Part of a small language model's weights.
Architecture: LayerNorm before each block, biases, untied embeddings.
Each number is 128 + 24 x the weight over its row's rms, rounded and kept within 0 to 255. Layers, rows and columns count from 0. Numbers have three digits each. The size before them is the row's rms in percent of the matrix's.

# layer 3 attention key, 512x512, rms 0.0652, rows 460-511, columns 384-511
091:140072152130132133122143102161083082114159115180046135076144156130138088169165155117127127113160121101127132136156110152150103129134087089140144117095147122119128106162112140133149108103138150127113136110147148122138151108127175165150079141183142147119165145111106127110108136116139145166079121106119143124106091135110094111147125104097116155139113111177121080131139160094132105121125
089:121113076154164155160154107136147128157147105112121152120155125137113123099132102143104099126145150180146117102096196117120136130128128118127143125170082138140115171145151052123102107129096099141131130129107156111118124081101150142111099139135133085136112127114126140145096159143095139132131129148118085073149137142126156088127103098116176112116137118155161093079153092127106087132136
085:112104109107132121123083125083104126099128131105119148113165140144152168132139111154192068110104148132139089144156101106106109149117110144167095162136130121153165115108140142131139150137120134140155119107128121121130142145131169125130101137095150140137163146105138158183110131143071109143102089102106137121127107139127109120102116117118174147169142154110166158161150105135129142148151
087:134091120128135112168140137117143108080131144164117098136121130159148084109156111111156111162146150136167131101139137104128115153112145119117139101144089131128130138115109121111155137137123117179163138118140105101106152168129128171112141097076098136117100108159149115126146140134144140114120172138125150123128144108120182131129140128082144183114136134118116111108150168077168130117095
086:165144119100113140124166162096122120108156142150105154071131124123151140140135108105141115165135083116174090141156133110129092157123110123114124149136111118097160106147124149112089108118187134141142098105104159090138127140130132132153103157117132142125133111111114162154162107138162166127142102175168150130121138148126143091078187133113110114134127155114122141137127120103123109126140
096:137091101154120091105151144153066125119084123122142126121126162134127094123093097111106176123107133116126110120099120054070116113087142102097154110125113158153150123097141121138136180096106121128088104183128093160158134180120140133104104161137164126126143097158135152099126175124127118118153139143144146135100099125138156177113083179133105101135110121125133120157135190105134152132102
094:127150113100179153144128128164176071137143097092120148122102119119139118149154098137131111138108091086079147107175146174096170124151133128124163136156100072134134178091113108087137133122172138114145090095157131131097114090125154127108114162112122118123148136096144104174144136132141129088095127118123104113133120167123127105139087124095149111116131100106163141139102149134123124085109
090:128137141142141108139126116089161129082158129098117197129140146148103141145132166139170099141124155073110148096149141118137126171134113093093114130132093089094107124143138141124139124122146139123150113101098083138123087134114182113110146108135135117128102153114142127130128138142128109171093113103104153114113109142124149163122105141099109120157110160080131132111118146155117115133136
091:121149126084135079114126098103146100137124051142145126170160156151163123124165142116129146161133129140118082106091117164078116110106141148107128136164158119098156134156121138114098158141115153136117130110127123127131100138122130083116151129077106102091135144129120113117099134137075108146145103123155108134062152104113127066127159120095129127122121104127128091115071086088126145112133
088:100112167090163161065108143110141083141139135126108121132114131120145140054148135145132165140111155151181146101110158124179090092112116092123137121119148135154063138139081130113107161114161141099126145132152099114157153109119113107145156134085137132089129176124131169130133133105145168122132137116173103124150109133149073108125145168151151108134135136111128101130173134097092094163144
088:122057163132111114119122072142123134149117112137124093118141089136109135143141114074124170112105114113152143152134092114118146124120120143103073128099151143140061132143148114104147146106101140096178129156108146154141141114068104128114126148103088125102155116115125085167154136113141166146168121110151112150124163128141132139088084082114134164139071129086117156157118130133135112139141
093:123173169122116123108153110138103150139168101106086107133099143150089142137094163151118098125109130075123118099131153138113078151114119110120177149094177141131124118147145161139138144110117103163126128106138108167135152141110106128102132121159124156109131161128119118141174140127113101116172115122079126100100092129159149148100144127147120110115129129142138139157114091112139094150128
088:142109155124129126127153142137078132149158119140120160139141142106134149112146101059091102133088154103091088120146076105142085125147115125151118134143162142125152141155113148148162103147126107132134120141139131123112155168116140125151137155104102110129113119087153139093146163140128132129096131177127117114134138132138111110088172117140126171113171166145123098127111158144131128115149
091:128108135126142148155150128080134143110114128095112139135098108116142140109116145188146133109126151119062165198146091100131140060129106167106144178147126108119144158083139138136164137099138143131157087096111106054126160120156136136135088147114142157100106117123131128112115125171094091100099128124143121122166123102107112170102167128080118113125177122162095141103108120098146180115124
090:135123131087139132138093188065141078134163146136134123111129151117133088131124123064127166160073160096102137133182163113133107125165138090120131124146168139168107082114082143125146148156151132109106141159113113133100111139177127163138117131123103117168131163154125155144117122119122128108131090128142130128091088114131111135107105137149098154156116130084112114134084143129147106159140
089:143089109143086148120136128111143107160077156113152143117156161146143108152154128103174160134106134134130099128166153131087147147111162123154124097161126109101067157139125112105181093109116131097129085126134164119144154117091162124109134123137135124167079119185173141140110156107117207125099103106147123121129153105126165108179125145118128123101110137140138099146071136139109105124135
086:115107150148102139129132101149143177122098078138099106122134132120154093101111129142100167120127184123167126166085126148130143088089140142121099172105098102146116128150088121125143140130127107134077125132140149137156173150142129109113131122122113110148106114129159163144158094133147133160147051160100141133126111111099127132160136148137174141120149082154111163131106163118134144122141
089:060062147102138120170146130122144129116106154108136139127096105104163143127132137140162124120092127142133138145126135109119120124115174163139165091152112106121106123132190130088076148143105095113154150170109107132139131157131102122128117136161167139161160132082181149123117090133132181178143149135155091143057117135118117134158166124093135144116131158122113107174141132153160117138144
089:143125156172069153176113093155109074111122160154180113140120146137136136171097132143105147130096153107154141120131104147106136173129193177096138125128126137107144106129132117149140135114156116144106142125119144120108116145138184149111096150175119157134082146152142096176120111122102159163117158094107108113117160114157108160170126087144074103146160084117165114123150114127103107153140
091:125112124151172133120104109139135092154122110141111132125132124079111146135067137145124118134137142119140128096171122117134109137105126124163132117096142122093184156127165154116136114142087078146147159111122111120160122141134146133115125117072123138102136166174144068157152098148159132178104148143099138093137139172144095145095142151156132110129151124145131115112111128105138156124061
090:140105140135125120111104087105157149131185078114159162105156128109126155139143094170139094107131150099089124147120120134146146144104096128140095127096136153157134148106173156117155146111123124180089137079167158138099082102119123113123146143118120162103133132086144178156161141134086137130137123153142148143134139139129115165159113128156115110150121115161178141108120135086114092125125
091:136124144101112114142128112174118118102138111140113148137116127148159148162128131124120110108106137091106148113137125070114105141144131099138139138141111119099116064125186138143118098143132130119147114165141130157131099104111088137167123129105143129136131136124130118121124141127097143119087141133153140084107117119145094145088164138127130181067119094125159140122157096123118152147132
085:134135118137120126132153104098131114116140154119127118138117155134143116106134105146136120090102115129152109126136117138121097162169134154118132085130095127140102126137144151176122150121174138156116115081128151152099134148135154102151104115162167117136141120171125145148131156158080128151121132127111151106101143143139127120184119109164137125095132135170131115125139165121120130146137
089:121161058151115118123139085114122082159128138097155087162136130137116128140114127157145162150161118150141118143118107145137110148145103124083100134138104155094147148108135154140166101166126127137176088112139145131115159127118144076170089091172105127149103126148113112101116163130139108151134138132129145128101095183135156131149171142087109144157134124132145150104112120138161104121115
091:109123143168148106160134129116156078128129137143119119151118122183133121098173145100156180144134120119114132126111128123141142108137133098091131083144098117088136098142172122116111104149129121153117114187157095113120135124122162159102155141130103136103108129127108113186141163085146197127195114160124139168114115145104116108079144127143125158120126100119137114121164145133110155129102
092:143121119138189122169075156161135144159175110114134167147157141129080140123084120098135162124141163135099129132178132154117114153178108137134080144167109103148136108131104148142156123144104151098177190152141165170148122146109099119118120165134130137141140127055133112120151098117102129142111091134113150113128127094121145099158121139129116127148139126135130130131128147138116088145101
084:149109120101173112156182134052120097105110099146138118092114112100129129088159107140128128129157140148161150078111162116116114129118154136121144100118077118104092130153164111148131100122101082148156148128140128126167119117185175102117152163154111093162124148157129138102109097118110111142135132092168121132145134131146090147160146133081071155109122128130145110113110193127151119168128
089:162174128093186136167162150125118117154126113110131123104119138135129160106104107102124126154114157132136097087153112073140102125141142159129145123104106128104134107149120129177136126132140117169123116183145114077106140145114128173138135127144183124164095156114107078166137091151100127142142155117174097098130109165131126146095143130181170136121148147115149137128108116144131124146158
088:097159180138109152132114107127117119080138102118108124107145149125138145124087156138085130113111187113175118075131133081157077146109114118096159140146126114128141132158120134106170160123137149103155107117096102125134126103135101164116134125121096154130125100095138152114157090097115089141185130120099151149112150086126130133132155110140121098108110105126156102091142155129135127165133
092:136131095144099106147132110086107134096103093160124114141147159130161108123097119147132146116118134124126164138103179123165157118138160165142103123135118081126132140131114099122151140114143120142130095114128147147110124111151123112131126145108149125116135115136153142136157130130106123145132139162168106126169133138150125121068151133108113169114131120105179163131110104129138099136111
094:148119126071138166112161117123148128121122101146135131114130118081126148117137118108165099116152125111127097140186116125147116178156136144150102177142105132131128108137167171114134141138103150134105138126091076098099106100096127105104113097123117112106127139145161139167129141137151154131153105104140103126129122113109150113133171145107148160110116154125136114155075125117107166149149
088:097105142106133130112137141149132117103137100116143151144115121116087133150135128121151144104116135114110121116132162120115182115098141150134075144154107102102097092088149130128106147108120163105142087112135152101127115132106120163128149115149159129093114169121105134133155101100115094174119174106155146083124089128131140121124100149099118096161110139136138114094116130094092164100122
089:082121162096120142196115143101154158121114097133144104148124137091130176116103099077120110102158129166102102170137131123106129164127146138122132130083158089154147136117132146123138144117107117122153100167147158134137110162151113140161100158114103136136122116129140155130124093132128139130091068132100121116112097138085106120147144104113122154098147124142076117145138133123134124114109
088:106123136121154113204164139152106093114104122118146125089123120118122077143137090137152120102146141155121105140156110110145095124158150163157134122140146162122083118102096159080125107122112117104124154113136149109122126108119148147116121158096136174086140159158171123145131134171143123132139091131154112150144129132173091111162156124139117087167130158104091156124116200140155150135153
094:173104104155078155145147149135183084130137127156144132130132138148149104162133094098112111126128084134101134123136094115114126140113067159128110129117156130127132112106121135103153118097138149131071126178127150087129160096097101169111142096096140129173123150163152112098122139127148106145147156122154128120098157127114125083114121085129173118142097140102122133091153154151117114129127
088:095146136117141146184181143115146170126137101128159186108134172094124150127149136135156191080149136107105143098122135068108089158164122131079090128139143116116100150148113129089127180163105099147160153141131157105096135112123093146124109098153148103141117083122100148126132123135106121171111134136112146165109117093144109127113118068132140124156128117174145153119098181152164139099111
089:177137141169133133068113119125112132163091126123122124116142140131144097146157130114079136102128138143153167127142113157131116095100131104130092091102141147100103115095115147173116111100119148136156134123136136142138132111141161156149120071090162130112115105131105147155119105129087125097141101155137176100172125158150139166134130080143117127186150082145107118105147094091195124155148
087:149143122134150092126114167068144125127145086178174090136161135099080139184127138125121092103097113167111153139161115158153130123164168128098126146108138113131086140165078101099088132152136124152109099139122096069115119142115120131101140107129112112099071098100157131122131114100154054145128107158100074141138148142081101070123118140070122132097142114128117159139137167128117102128111
090:149144123097153181142132098130150170118109125108131147154127097132082109125106137136116119171148123132126132103118132115180127099144131083116110126091115134105105147123119130151143176102125160114114143107105143111080150127142160157106150134137119100146096158133108165115148172096145132102111177133118146153133103137073117097090164115112124086125142148090117149135128135158087135141122
091:137105190119088094141145152164154187138136124126094103125134147164127083085064107102126101131105110115116089114085159138149159112152105122127165129138143128139104107169109152102130116150126112122151087164089150136122108104139133108103154070115141137128093141125160150191136117109138084104132133093103112136123143150103111137127153158154179141116121124159168110128102120124132100170142
088:109090143155144138163114093136161129138141132108123164137136124179103153097121095142122177131133137109138119113116133141104104130124121190153117177130163172202124134155151103116107101114134121137131150125125100115124101094177097135106144164117163095095124187191114132145123161125107117173126180130105154114167156114178103145112128119156142119158142099142166115144158086117135124145118
085:088164147113089093137077089134098100145129148131073139142129095100118122153126140100163114137116121105142112104113145126140124136155094150135119148116099148141134175092168115119105095144099126114156089081141077149097135137092107157114119095161141137142126102141134160164138114187124127133104137105069112110089104150122114162135126160132122082115138143139124142133131130142108126041116
088:092144120110136120102114138145105141175085128152156126133125121147153155164130141095139108122116165131182096146119109143124126110145126131142098119111146110119136108152124123140103139082099114150136138123133151116104127094163131132139114116117127077133114112128134127156088121129099064126135125094099129168118145091136108146122138140091099076156129145104117128133144174122120154113115
084:091126058125131101129162164093117121150115103104160162152131104155155124117169090147212135126155102117125136122146117144105136130135173097118143140126116121152143165136129154106128111152158146163179136157138106114133165193148150115073156121137118110126179128137143115114119138131135109127084136172115131163118165117124102129162127136147161130121130161133134113127142149175107136168164
091:115167136144113108133114114144114094173145107133162164083115101132122088115124110130149108092179110112117118151117151124144166134108133137145105138089143152129121149096121072116133147106117111118105097105154130075109115156163158185087143132147120134135121172156150104104125132141090065139146152140158122123143145165122099118112134071171145128107126129162132180131137144100114144122156
095:134117094116156142153149138089109072095137101106125166148125149160139105107115128165129139113125115134102142088172121140116078149121119131142148129109091134100136145129135158160154091080149107158207124152136120135132148079118151142126145129134110101146130117115153133205143143185116130142136177143157144130138136135119118116145171180112134102135096127138128106072148171122131119070162
088:111150153126089109111156087098122128130103097127145131149101147138091095125133164128094129118112118055127119136108159122101144154158101127114130147107096112194139105122130121112103122097130130101127115117118128181152130116093117126147107121113151166151128130163147149139108113137109145134103193107114133087123143155145143100126131144134149165143132143129122122107110129149082123134145
087:150085126137166124155108122157100133126154135166130163130101104117138152137092152138112150136129158172117125119109130099181128112108147106154137143119147144129144114093173169117128093102126122165121133154121178121139142131133118149144111132141135115152155087152158072091092148177120139138150104145103127121154136116141147102137119078172127113112112104098109108107141096163131135129119
089:150113098155147097147120128139143126112126115132127193191130104122114134154153106139171130122151142111127126111147125123133133166142130154118102155108082107123098152146165114131129130156172172127133168159108105156127103125138125143145149094119129110203136174139171117131136138118140170179120163131141133117114114128128105126118158097131199136102120142121118122144155138147118088132113
095:129126119132144154110144125152199160093119141121164093128118141139129138097137145130134107096120160072106171106124162133140148132136112118117073099154144093115150106122151137108152122184127101117124136138081062122116118129121133125149092115176119116110138144164115108132133126127183170157144107109132126134116123108108163116144110156125121126179121117111103150128165119109161144157136
093:144165157103115090129175144123148120141110140120171132133165105125130119138116145123052125120150126135126131148131107133149103114135187082117089144132132158092137145118154127119151077136115134151139114087149118176098120102145095133148066114135109113072118140080118127131152142140126084106138124128151104173118164079121150133092112081132183177133133143099148099192102123121129130108132
093:120169110151145150166126106115134141090167170156097144161132171111107128083127135166133122140110119153190135107133119105114146171123094146107119179132135126154107116132104106117121149118135096096158126123106106124149110141100100136166141125163159106147125133114106131115129116141124122111153130142087094146127157116150151094159100144109103141110115119132121101158122090101121122165110
# layer 3 attention query, 512x512, rms 0.0615, rows 461-511, columns 384-511
094:119121162072132083159137140133143094084152140143120105171090110085149147113125164133125161137108126092062130115132084117119114106171125138125119090127163150134125131127107153141168136133112137090097134144156114111098174133177131124152113086123121140118092148122124112122142106143151092179103155087095124137095098127125134121114157134142122116077114154101141086176134136128107168123122
088:109109148125123144156138163193160122132097094163134131110137125099149073108172155121106139140151133117152154102114108114126140136128136140126137106112101123116135094114075117080155141102131137113143104163125161146101092139118120110126169110150154148125154122137141132071137139103167125100122124149101129141151175145131104139126128118105111143143125121108117138130107116131097104069149
092:141144121080123136116075108133125122135124152087104154120119134157090153139150134091148137119125072109148141134116109173138081136143110109134132110111127127100121096114149101160127138144174124121129132143137118090098080140097135138112129115145116093153123100131143097174127092122126165120120141143156163137150138167140141117126092127151151125148160145166126128131126101119106115121128
092:161139096163148125131109117094172119109121096123145134139141164149085153149127098153140135090170109117141116140129154133103118114153131109168132114171156126116099114129095114153193106151126132098135125181079160118142130092114124122160160131155109141146172164110140110105119158152113160119119178135145088134128078121143131149162122135124141088131113127163067158132142105148163143111105
097:152142140163115146152105129092156153116122129152117121154191122126141137113107122123141111132124149119125090109125123144089114119138119097124120159137118098121105110151137098120211105111170123096102148099121126152101111116127115126127158100103135139138107150123110098135136126101154158119105113069110123131158145149113106149121150133148142162100129109121142079137123141154099166101144
092:118143130082082122107134135126090145113125138134126106116137147128141138135087134152152119118138156144153129127120125111140071143116107115139158109099168128117131111133160145198125142131128134155141160154131123116160137142119101136157154162140145129141104163121139151145154098128132099166133135147120126128117140105124162168121146113156107158155100139130098165167133095123095109130104
097:137150102157137104116179153131160157162112160119129133123093129104204121104187152142135130115108117147150106116115131119134073136139141144150147113115107103108112146123097120145112148157137115116134181146111122116115125123130141145155144117145129138177154130101133099122132138111088116159118107131114073115152157101090105113159132144173159139107116113177143165142121098135109107128097
096:157146105149114096134149141167105139144104174109137091114147107153155124118121110099085080106077121137132105118134122078137141121134126097111139138121138154118125140101102108127129145105156095105136092143132086092075126077151116163151107094106122133103148130119128088161112144124154115130127151121152124149165117113147104121089158072149085134098165150075070140134144121104116130109128
093:152095148154080092130100154168085155122116124109134183107149127125118116146115149127104130121151135127095100131125139072092101135121167200119142129168123146103154162168169094110127119114124120138097102092191142129095155115132141161078144137128104089111102116190166144102095141133121163143132125107113133127140158129129175124135134130128115140132128063128142145147099169153111137109121
093:140185131087143162141145132155095111111135167107163154141117111146129116147102140157109107142127124126108107075137122108133135107142138132145137127159120107134181180122112157137089112162140098114145113114128101112091130133134158124133153142130170116089130122173152100127103125105137114136096143117173156135127151106136111099153116194141161113111154122185136105127139126080145141122133
101:103105125135134102108144147125143102116130097103192093126121094110129114119104093131119112142099111174113124135114150180116131138109155134070100183135107072127134133159108127084128148128137137127100076190083153120134101115090119130137099121164114135136193137094146118151117087121144112104103094143106094111122131154124111158140117126122162128168116141154142122150099115133128155135150
090:158147099136109158144099102146131167109109100141164159112119127121117107128114131165137132172142093170119187122108111158106143159090125137085117126122107089128129105120150138122143124090120132091132145127106114118139135093117126129130105161180150137091125134149103096154113093138129135116112125094145116128143143120101145133123117127123112073163094103107128148100198123113127170090123
095:127172119134112113119145120120117127129155110146105085155132089147103111147142096134128136138128193139166092074107095147155112119144120097155125080122135151123107134131135146103153125134108113113135165159117170204104126086137116105101156117161153114154131139156131125085133143104168104150164136131122124121146155134141095107157134100152102196119112145134113107132154092172142132129165
096:103177122162137141141158140154155132156112142134137089150094111111170140147140195178146096076116104123154137147092150166117135137088111166103125134089111102137152144141137142116103102120091097112154116098148153118131124153102112114122144122127137110135131077161126156148077116139114127085133174121145126148136134156110134157170140045132144124116100129110150143118123126135115179137123
092:123150159127135139160114138137102148088112168124121110095151117123097158137157136120102126121126065135108101125150120127159124108142117146113116092098129159151158106120110136099125091112126150080179170126141139114134118105147140132152156139110158113100127157099161160106096099121149116148183192148165169139151155140115138101127123160163120104137168162141144151131152144113156145104169
088:095159165106150121146105089110119121091157150139096105125114148096140147117062124118145096163135141108120122105137176113136099149134122183150127163110128146165137099151132155133126117139177159115118178130132135122095162095114114110122132162146096160168156149115140135107104131101103166140150169109149138163182147113158151126122133150114108148096120127116115101099132128151117080126148
093:187152105162133103120087133133132159127105110128110131117141139140119112135102114136136142125141126093106138129153081115156103148149112121085149155134160178107124103171081110172110122135142123153139107124144138129131116090100138103141109085131148146081133143122107117131121125106125129154131103106102168113135147144132092132143145160129115169153138076165132114115133174139103135172147
081:110155129110148112047086192113127167152129124102103156160141114096108140123099119141154125182130143159114118109122120136156118116123115113150130190138152130155136143117145148133153114103136147093138157113120125124202130108159134155087135100125133088162142130099152125114104153164121152128129109126133121060174132126169161124095124133144168137132128133182148157125125160095142120143147
093:136141105118117137131126179112148101144100157144142064144142138147136112110211180116099166127097113136112100147157094123116145133101101116092111137130182105127128116095074111143110139148161119105134100129102120154141134125099106116145065176122134123169147105109100139128154165123132101143189065110133161115132131144073113109128140135103106128117108128119163146159116134162113127137138
096:128163133147132149122132110111104136169088116129155104136135095141108090143127153130176134130123092158152127097133145100159103175124180132116136173181168134110125116122115135097136134132146164147132109209177123158188114130096143120106116146133138160112152099153128094164161150122143122122140133148139159103108088125096147105055167150118098165098142093134172112113121137145135133167123
092:126118148127125099121107132091110118150153100115076137153068142118114131128094093101160110125117111142107148144144128145136156110110168071100122137146103144179129146116093103102137112156125109128136117082094096144133101165155146106176133121150111116116134116147108133143087144078131140092181116110111087140160163137106149144158119129100118102146125140133116130164103183146145083127168
093:115121186145170157126119174135144183134170135122128108161124134084133143130148152128129113133144122136153158120098100150150138117149138085101145131145111088138156116142102137123127135141109171157129140134141138122166160145159134151148111143147080130151138095084129109130154129145132184064136122119135163149147148136135171145114130144150104105160131164173108163071110104099151101118112
094:177174153148108138090109154130138111075127160144095143126131115105120148123126139152126080124116125105102128107143171125114186118143096159111163140145135133132148167154167140122119158129142116183137144118146123125113099138112086147118136138132172123094126114108152129140135115133159132145133125153155140146128140164121112120118137094132150132111122160096108137096113092152086155134100
092:130172150109149123102107143105123162111125136127155110111161101119097100164119151107124109097151113107150115115119134145104103140142125080153097135121100117068160141146137116120130111119113127136160138118096136109101118119144195111116146106104125125156081101152155164116153146108123134139113088056128123169149143161134157123192155116144120113103127130127141105150113086112128153146117
093:063110137167107187112133140110123154132112096106104103096120088141132079115153162125087103126102137143106115145139124151101093124140133153115149118145096124147102123099148099138087085082117096145124135076136100134127128145127145086146100115140125095114160117134145117152134149106144127154122112128091128129115160116138119141101111072146143150132091095153125152099120080117128151156157
092:078113100135128098123140159153184147125147116111115132148113094158104126140112142139113137124133147146126116179154112146177100121129096126106115114155136135113141137163098131116106119153108152110120168097150111117160124118126094149146128095126118119109110140112142129123144104138092154078127119135150135153176128105090170117089135131158166090105154115132138141121097095193143107111113
091:144074147176105115142092137088101090090177145169122142131177110133116148155077123095144106153112135127125140129121153148163117142112091131114107122116092133116078094099143120108145139124138112061108137116098133180140177113113113110089102135127140093112107093118152164074107159125161163131098098081071090081118135117146130119146116105095142107165118137115137075165131134110100173133138
091:109153096109156138172138129163076106139133128106172134125131139163120116103100073100124141137133093087115122127130124154097158115143177120084135155124120150159143162149078104154082120089092055135115125115140164130125122112106105118157106144123151128116129142143146076125171120161132130142115083115131084127164135116166122102138125107111104140153137106144105183101139143106094124123105
096:130103148154071150110132140126107108147121121154127121099119102134159135128138122137131135184135132135118092145138119082114131131137152147157128108141120140138119113132122139128138116119125179160117151093168100118155128127130119099123123165116118152152107151110136136111122130102127131114094102122075130140102148155140148118163154107114145096113131113137088098129125172132092144144107
100:146147078123094100118137120131100096110136133155129134108127097136130088112134150177110200116101115148133154127116097130133205086107115136143143082124092114114135138140150129099118107067160145106168127155159172148119144110115143131144144132171115126153117072146122114122105190142083124146150157143148133109150152099123160121113145107154154106113150130144132105099190106162114111103095
091:121114134149117152169124100130170114139099140151139175134081167165136106114134121119158131175080100178106080142188126138141143132157128112127133128085140175142133167134141105115142134132168129161116118135110111184131182134165139120104129113127144105121116136139187124125117106179159160125131128147103087141143143152107108168108113155144131116135127128144115165117127113121088049133124
095:159128117148109106127088132140090100124108131176059132140136161158107131114119125158128147180094145132122139115105123120156091171104114086097099168173125151125089113167101114108134116081138111123127147112130107160107161114143133077106084166148084123141127128182100154110095109124107139145125139153142166114113175121189107151130135105121092096171132144094159165111174154096130147134115
093:145157109154125160050120116125180158151083137163130102126158161131157183101149151146107131120125150113167174140101135169127122162098164138165113127125119097110110126102172103171128125071173134129132103170117108125149118122123116122138169141128106109124134130136119137106099110149138140143139174146140149124147162126053134151111146145155118154132137134113135114135146101122098115042120
101:114142099117118110119163113086139140142125115116182136134133154129095098140120151148141122108122121110160112154130121139107130133116145091154110132131126094107142107138154160114111081151066100130100145146105160123142109143146172102167185147164128133107111124103135150154139166141134078081106101142125145145163122120084114108115109146183141077127143110118126142081099100145137129103113
095:096130114170159131112147156139155123137162133109104067118129112133139105144112135167106117152121122104147145124122140164134172143131123155139146152118137115153125134112119131089109144101161183095103134157086103153144122111134133120140154135151135156132148107118140161112132079115098118138116150145089093155145107137103113139159115155161094096111074114106127129113087061149094147110115
095:154133164181130150131133116139146160130134190143140162132097134101142140117150146146110143115159124070128110120132131099124092176127123140098188142129100153118158109152112164093150130173120107105114175150119104111121125119080120101130154157112115156084127104121143136125122123097130177150115110089116136131146129119107158093173131164135136135108127155155168119178101107100149141146113
093:158115122177099174125172125123091109132150122119128147113151102135113156139140097145158156094129126123106115143103148099151081146140080127134117103113133121119137099136124134121150095144133118166133088142123129142107156150129142131122074129173139161178167053144113144138119141132074148165099143137143196133101127095141131158149148124170157080133121161137139094145149106125115171148127
096:134090162132132135119170125128096123117124146114106102108152120075082111123123118068087104105150152148146123161167127172097105157138124172101134137128189101129081143154158096156131090117150112134112117095117100105138116111115092118158112129114146162134150124128123089134085135136149131155133109128115109142142127138153157153152092127119148152105137095139123095147137167138144143118127
089:118138144138107144130119148137102102116125098159136139108145189091132142126110166100133100171120114107120208139135117120134149119141162137114127135083105132154111116168182096132170147121161093126156142107131093140112110156131184147117123083145154139145119131084155159114130127086105127135126112135133174105126123102156137110128131098141119118134133139132089153158129123146099132120084
095:103146115106170098131112095107116142117113131119131084076123076128143133110148149079111106138091117145164121098129122165122157138154130101140131084094072129093141145082103141111174146150113156160183126167118121145117119139073184132135133111103094113107098090159136135138100153147120113117111097106121141150143098141122149118135123148141128130138112150110082167115117105137137125141111
088:121141128126130161129144139133138116087115098115149108131112179094136104142152156122161144130118147093113135134134120113128109053135134106051138117120141136139149122109115127107129160092150143200119144154136144151130104148146152132117180162126114116099102134107117109133145147127100133157121123137118122121128136136124100103095142138184085156167135119132120177143118135100106094141117
088:125121125125107127145125112113143079097100147096079102139177111136138132106158176186164137150154119136159117098089134131072123143124111158121138097132139152133154127092130140107144097110096133123127133116127158106128139093144128166146088147128094172101117133138111156116112080137176138123128116159115103135154139116142148134104136087130138171113139135147137093116112107130131158104082
092:121115132142151108076115110155103183088125111115107122121147122135149083149106165115136078143107121100149137141121150150150166112131081141142134122130113140138101102111129148103117152145137113111106147128171133137142146090147152138167133145159121132149127136115143112087103161134136133088140147102148105130095116123106141162084157115113115149093096129135077144101093107166136140099163
097:129143102130144154121147122102128083120144128103166088142114143134092158114131105082125156136139136117094109130124162110148123122143133126134112097138165111122136116106145151102111119136140123062128111124137166173111169111112112114163160163111142112143093124098144121162117130109151140134142156131108138139120110094103138161134110185134097116146113136087097128169136138153147089157121
093:117152120121103113120113151132148139118119139127115123145100100110090157147165144123118142092179106103157131155139133106137151149102116150110118129148150111116149132125135100104139160144119132090109159112139113110161126154111107115174127138130153102126146123133134079080107079103112125129093108148102134158154163103104087141084143077158123113078150087090137158153134101181120142123133
091:087124159118150149155084132151132149143133114150096135135146169098146176172137128145124157137110108134138099085114114125136129147116115136147156160164120078148153149114143118133156142086137177095150142152125105083155105137124102120145155157148105131093120118114122128083148120147133138119141108164172152120126066162154101159158112145139178104111080077106145141112154121120133149119097
097:103155142139140150140101099122122126113111150114136096151154130146129162115124135165129197109118113092105115107129102106096109101102146119107089166141103115142128140095142126110120170146169125105157105083086126122067168131121152099125150123109082125123061123155139145170147176098166163137090095100186090161103166140135164133127105095116090135161155104107163104161134149141131098194123
092:146116102092126179115114115135157130130131127142165136128090138157130131124132146122100126149118135110128093166158102159113152131145112157168135107141130138139157119076131121120100109138117128145110096149130123108133162111160163129095131157112135133137159111141081130148115173109119140059125094121133135154143159157083159138150086134117098094119129087114121118107079129159147194098150
093:122116135112107082131119172134121116162091102153118113069113081142136121119113156097135107157115121135156078117129150116129120134102147119140142120136162158174104169169074129173063141128130141171131106154188175115092140134131118155103134129104125138114121088135134163147144132171105103102118094082130158105152152112137119096127153098143168118081120091132135141121104115123154148128122
099:100125137106109119144134119144092112139136133142123151131103137149125116139099161144139202133146163150108095100117134115136150126118082091090115098119180099149114161108100092086163154149132112102132140105085145111136141119103151118146146098150131104184089169160140137145094108104160066112160162132133121104150091125131119096104163186114135108148148082122124124128170111092090114103167
096:103123143081126081123125145134124170160142117173142070147099120083134146104119153102133149113100149102102140139092121106071144094147161152132135106121081158165121111129123128140128139121114163121100153136127128157149110123167116100163094123092152104119147113152139127160136134104110147147108118145135143101134123173145126152100125115143164101164132148134093126084113130108111150130171
# layer 3 attention value, 512x512, rms 0.0764, rows 448-450, columns 384-511
065:151140056100135104162157134113162076149107132175139090111127160095128149145172087129101107152116129159094140120121156128117119084120132123108162141121137114133121141089083072135121096130051101099113127110136118098140116157131121159136108131089159125102148097129095168114130105144115096080104152113103157073104112134145082120119117116157133123118137125105151125110112185126113120134167
074:096123194134103100118146093145128134143111136125144140158123134188112131115146153136110129126151147154146114125139104116141149120082157128124138115127142160142126131118122092146136109106128129087113127190187145126137132095114116118100147117130141125129103118122184155103144128101127107132119162134116108166131084097126155131153164128152136107108125153126109110105093111158086123121100
080:103135120141137127106120169119127136156164106127138159118124114099114108115088144115149115075105133157118089133120116150152088098156098166120159118145143110128108114155080114139167106143115105142139140151134079163100106091129142105120111137140109141108143127151117079163119096125091146135140108081107151058104123138149139146133086114109124151162102130114151100136118079103103078126154
# layer 3 attention output (transposed), 512x512, rms 0.162, rows 448-450, columns 384-511
074:107159133112176147112112118127139184166102155118164134114120086117129099146110158120117125125114125120128136153132104163155119143124102095156064096125084140114140126106194150145176137137122106123109134130122131142120111101124123148143134133120138128137159156132138134116148156141157181170132075155116101190074130105092139177088141152128102082133134134090155061092139134120154123146139
092:158064129094123124165124117144129121132122138157133156114142123111117139115113091133134136118102136112119142119142135110124106115135115168121117136101167110150130121165095122144138132145136101152144129126131178116142155130123099098081132155145103149160129146131139122155095133097137131156138088154156137122153091142133111126126084090080165147134154105183131166123146149119108121152146
081:107122125119095116132134139105126174120099109117091101145112148129148156143127179139158165105207119096079161160105068156101183141122087115156092146086069117092129100080165156149106132156142144119118129168131110137142123095125136129119116111118142147144153168133126156082159133123111132101165146131111149196161099070102103136157110120144146140129134140121104124114130129155123145119104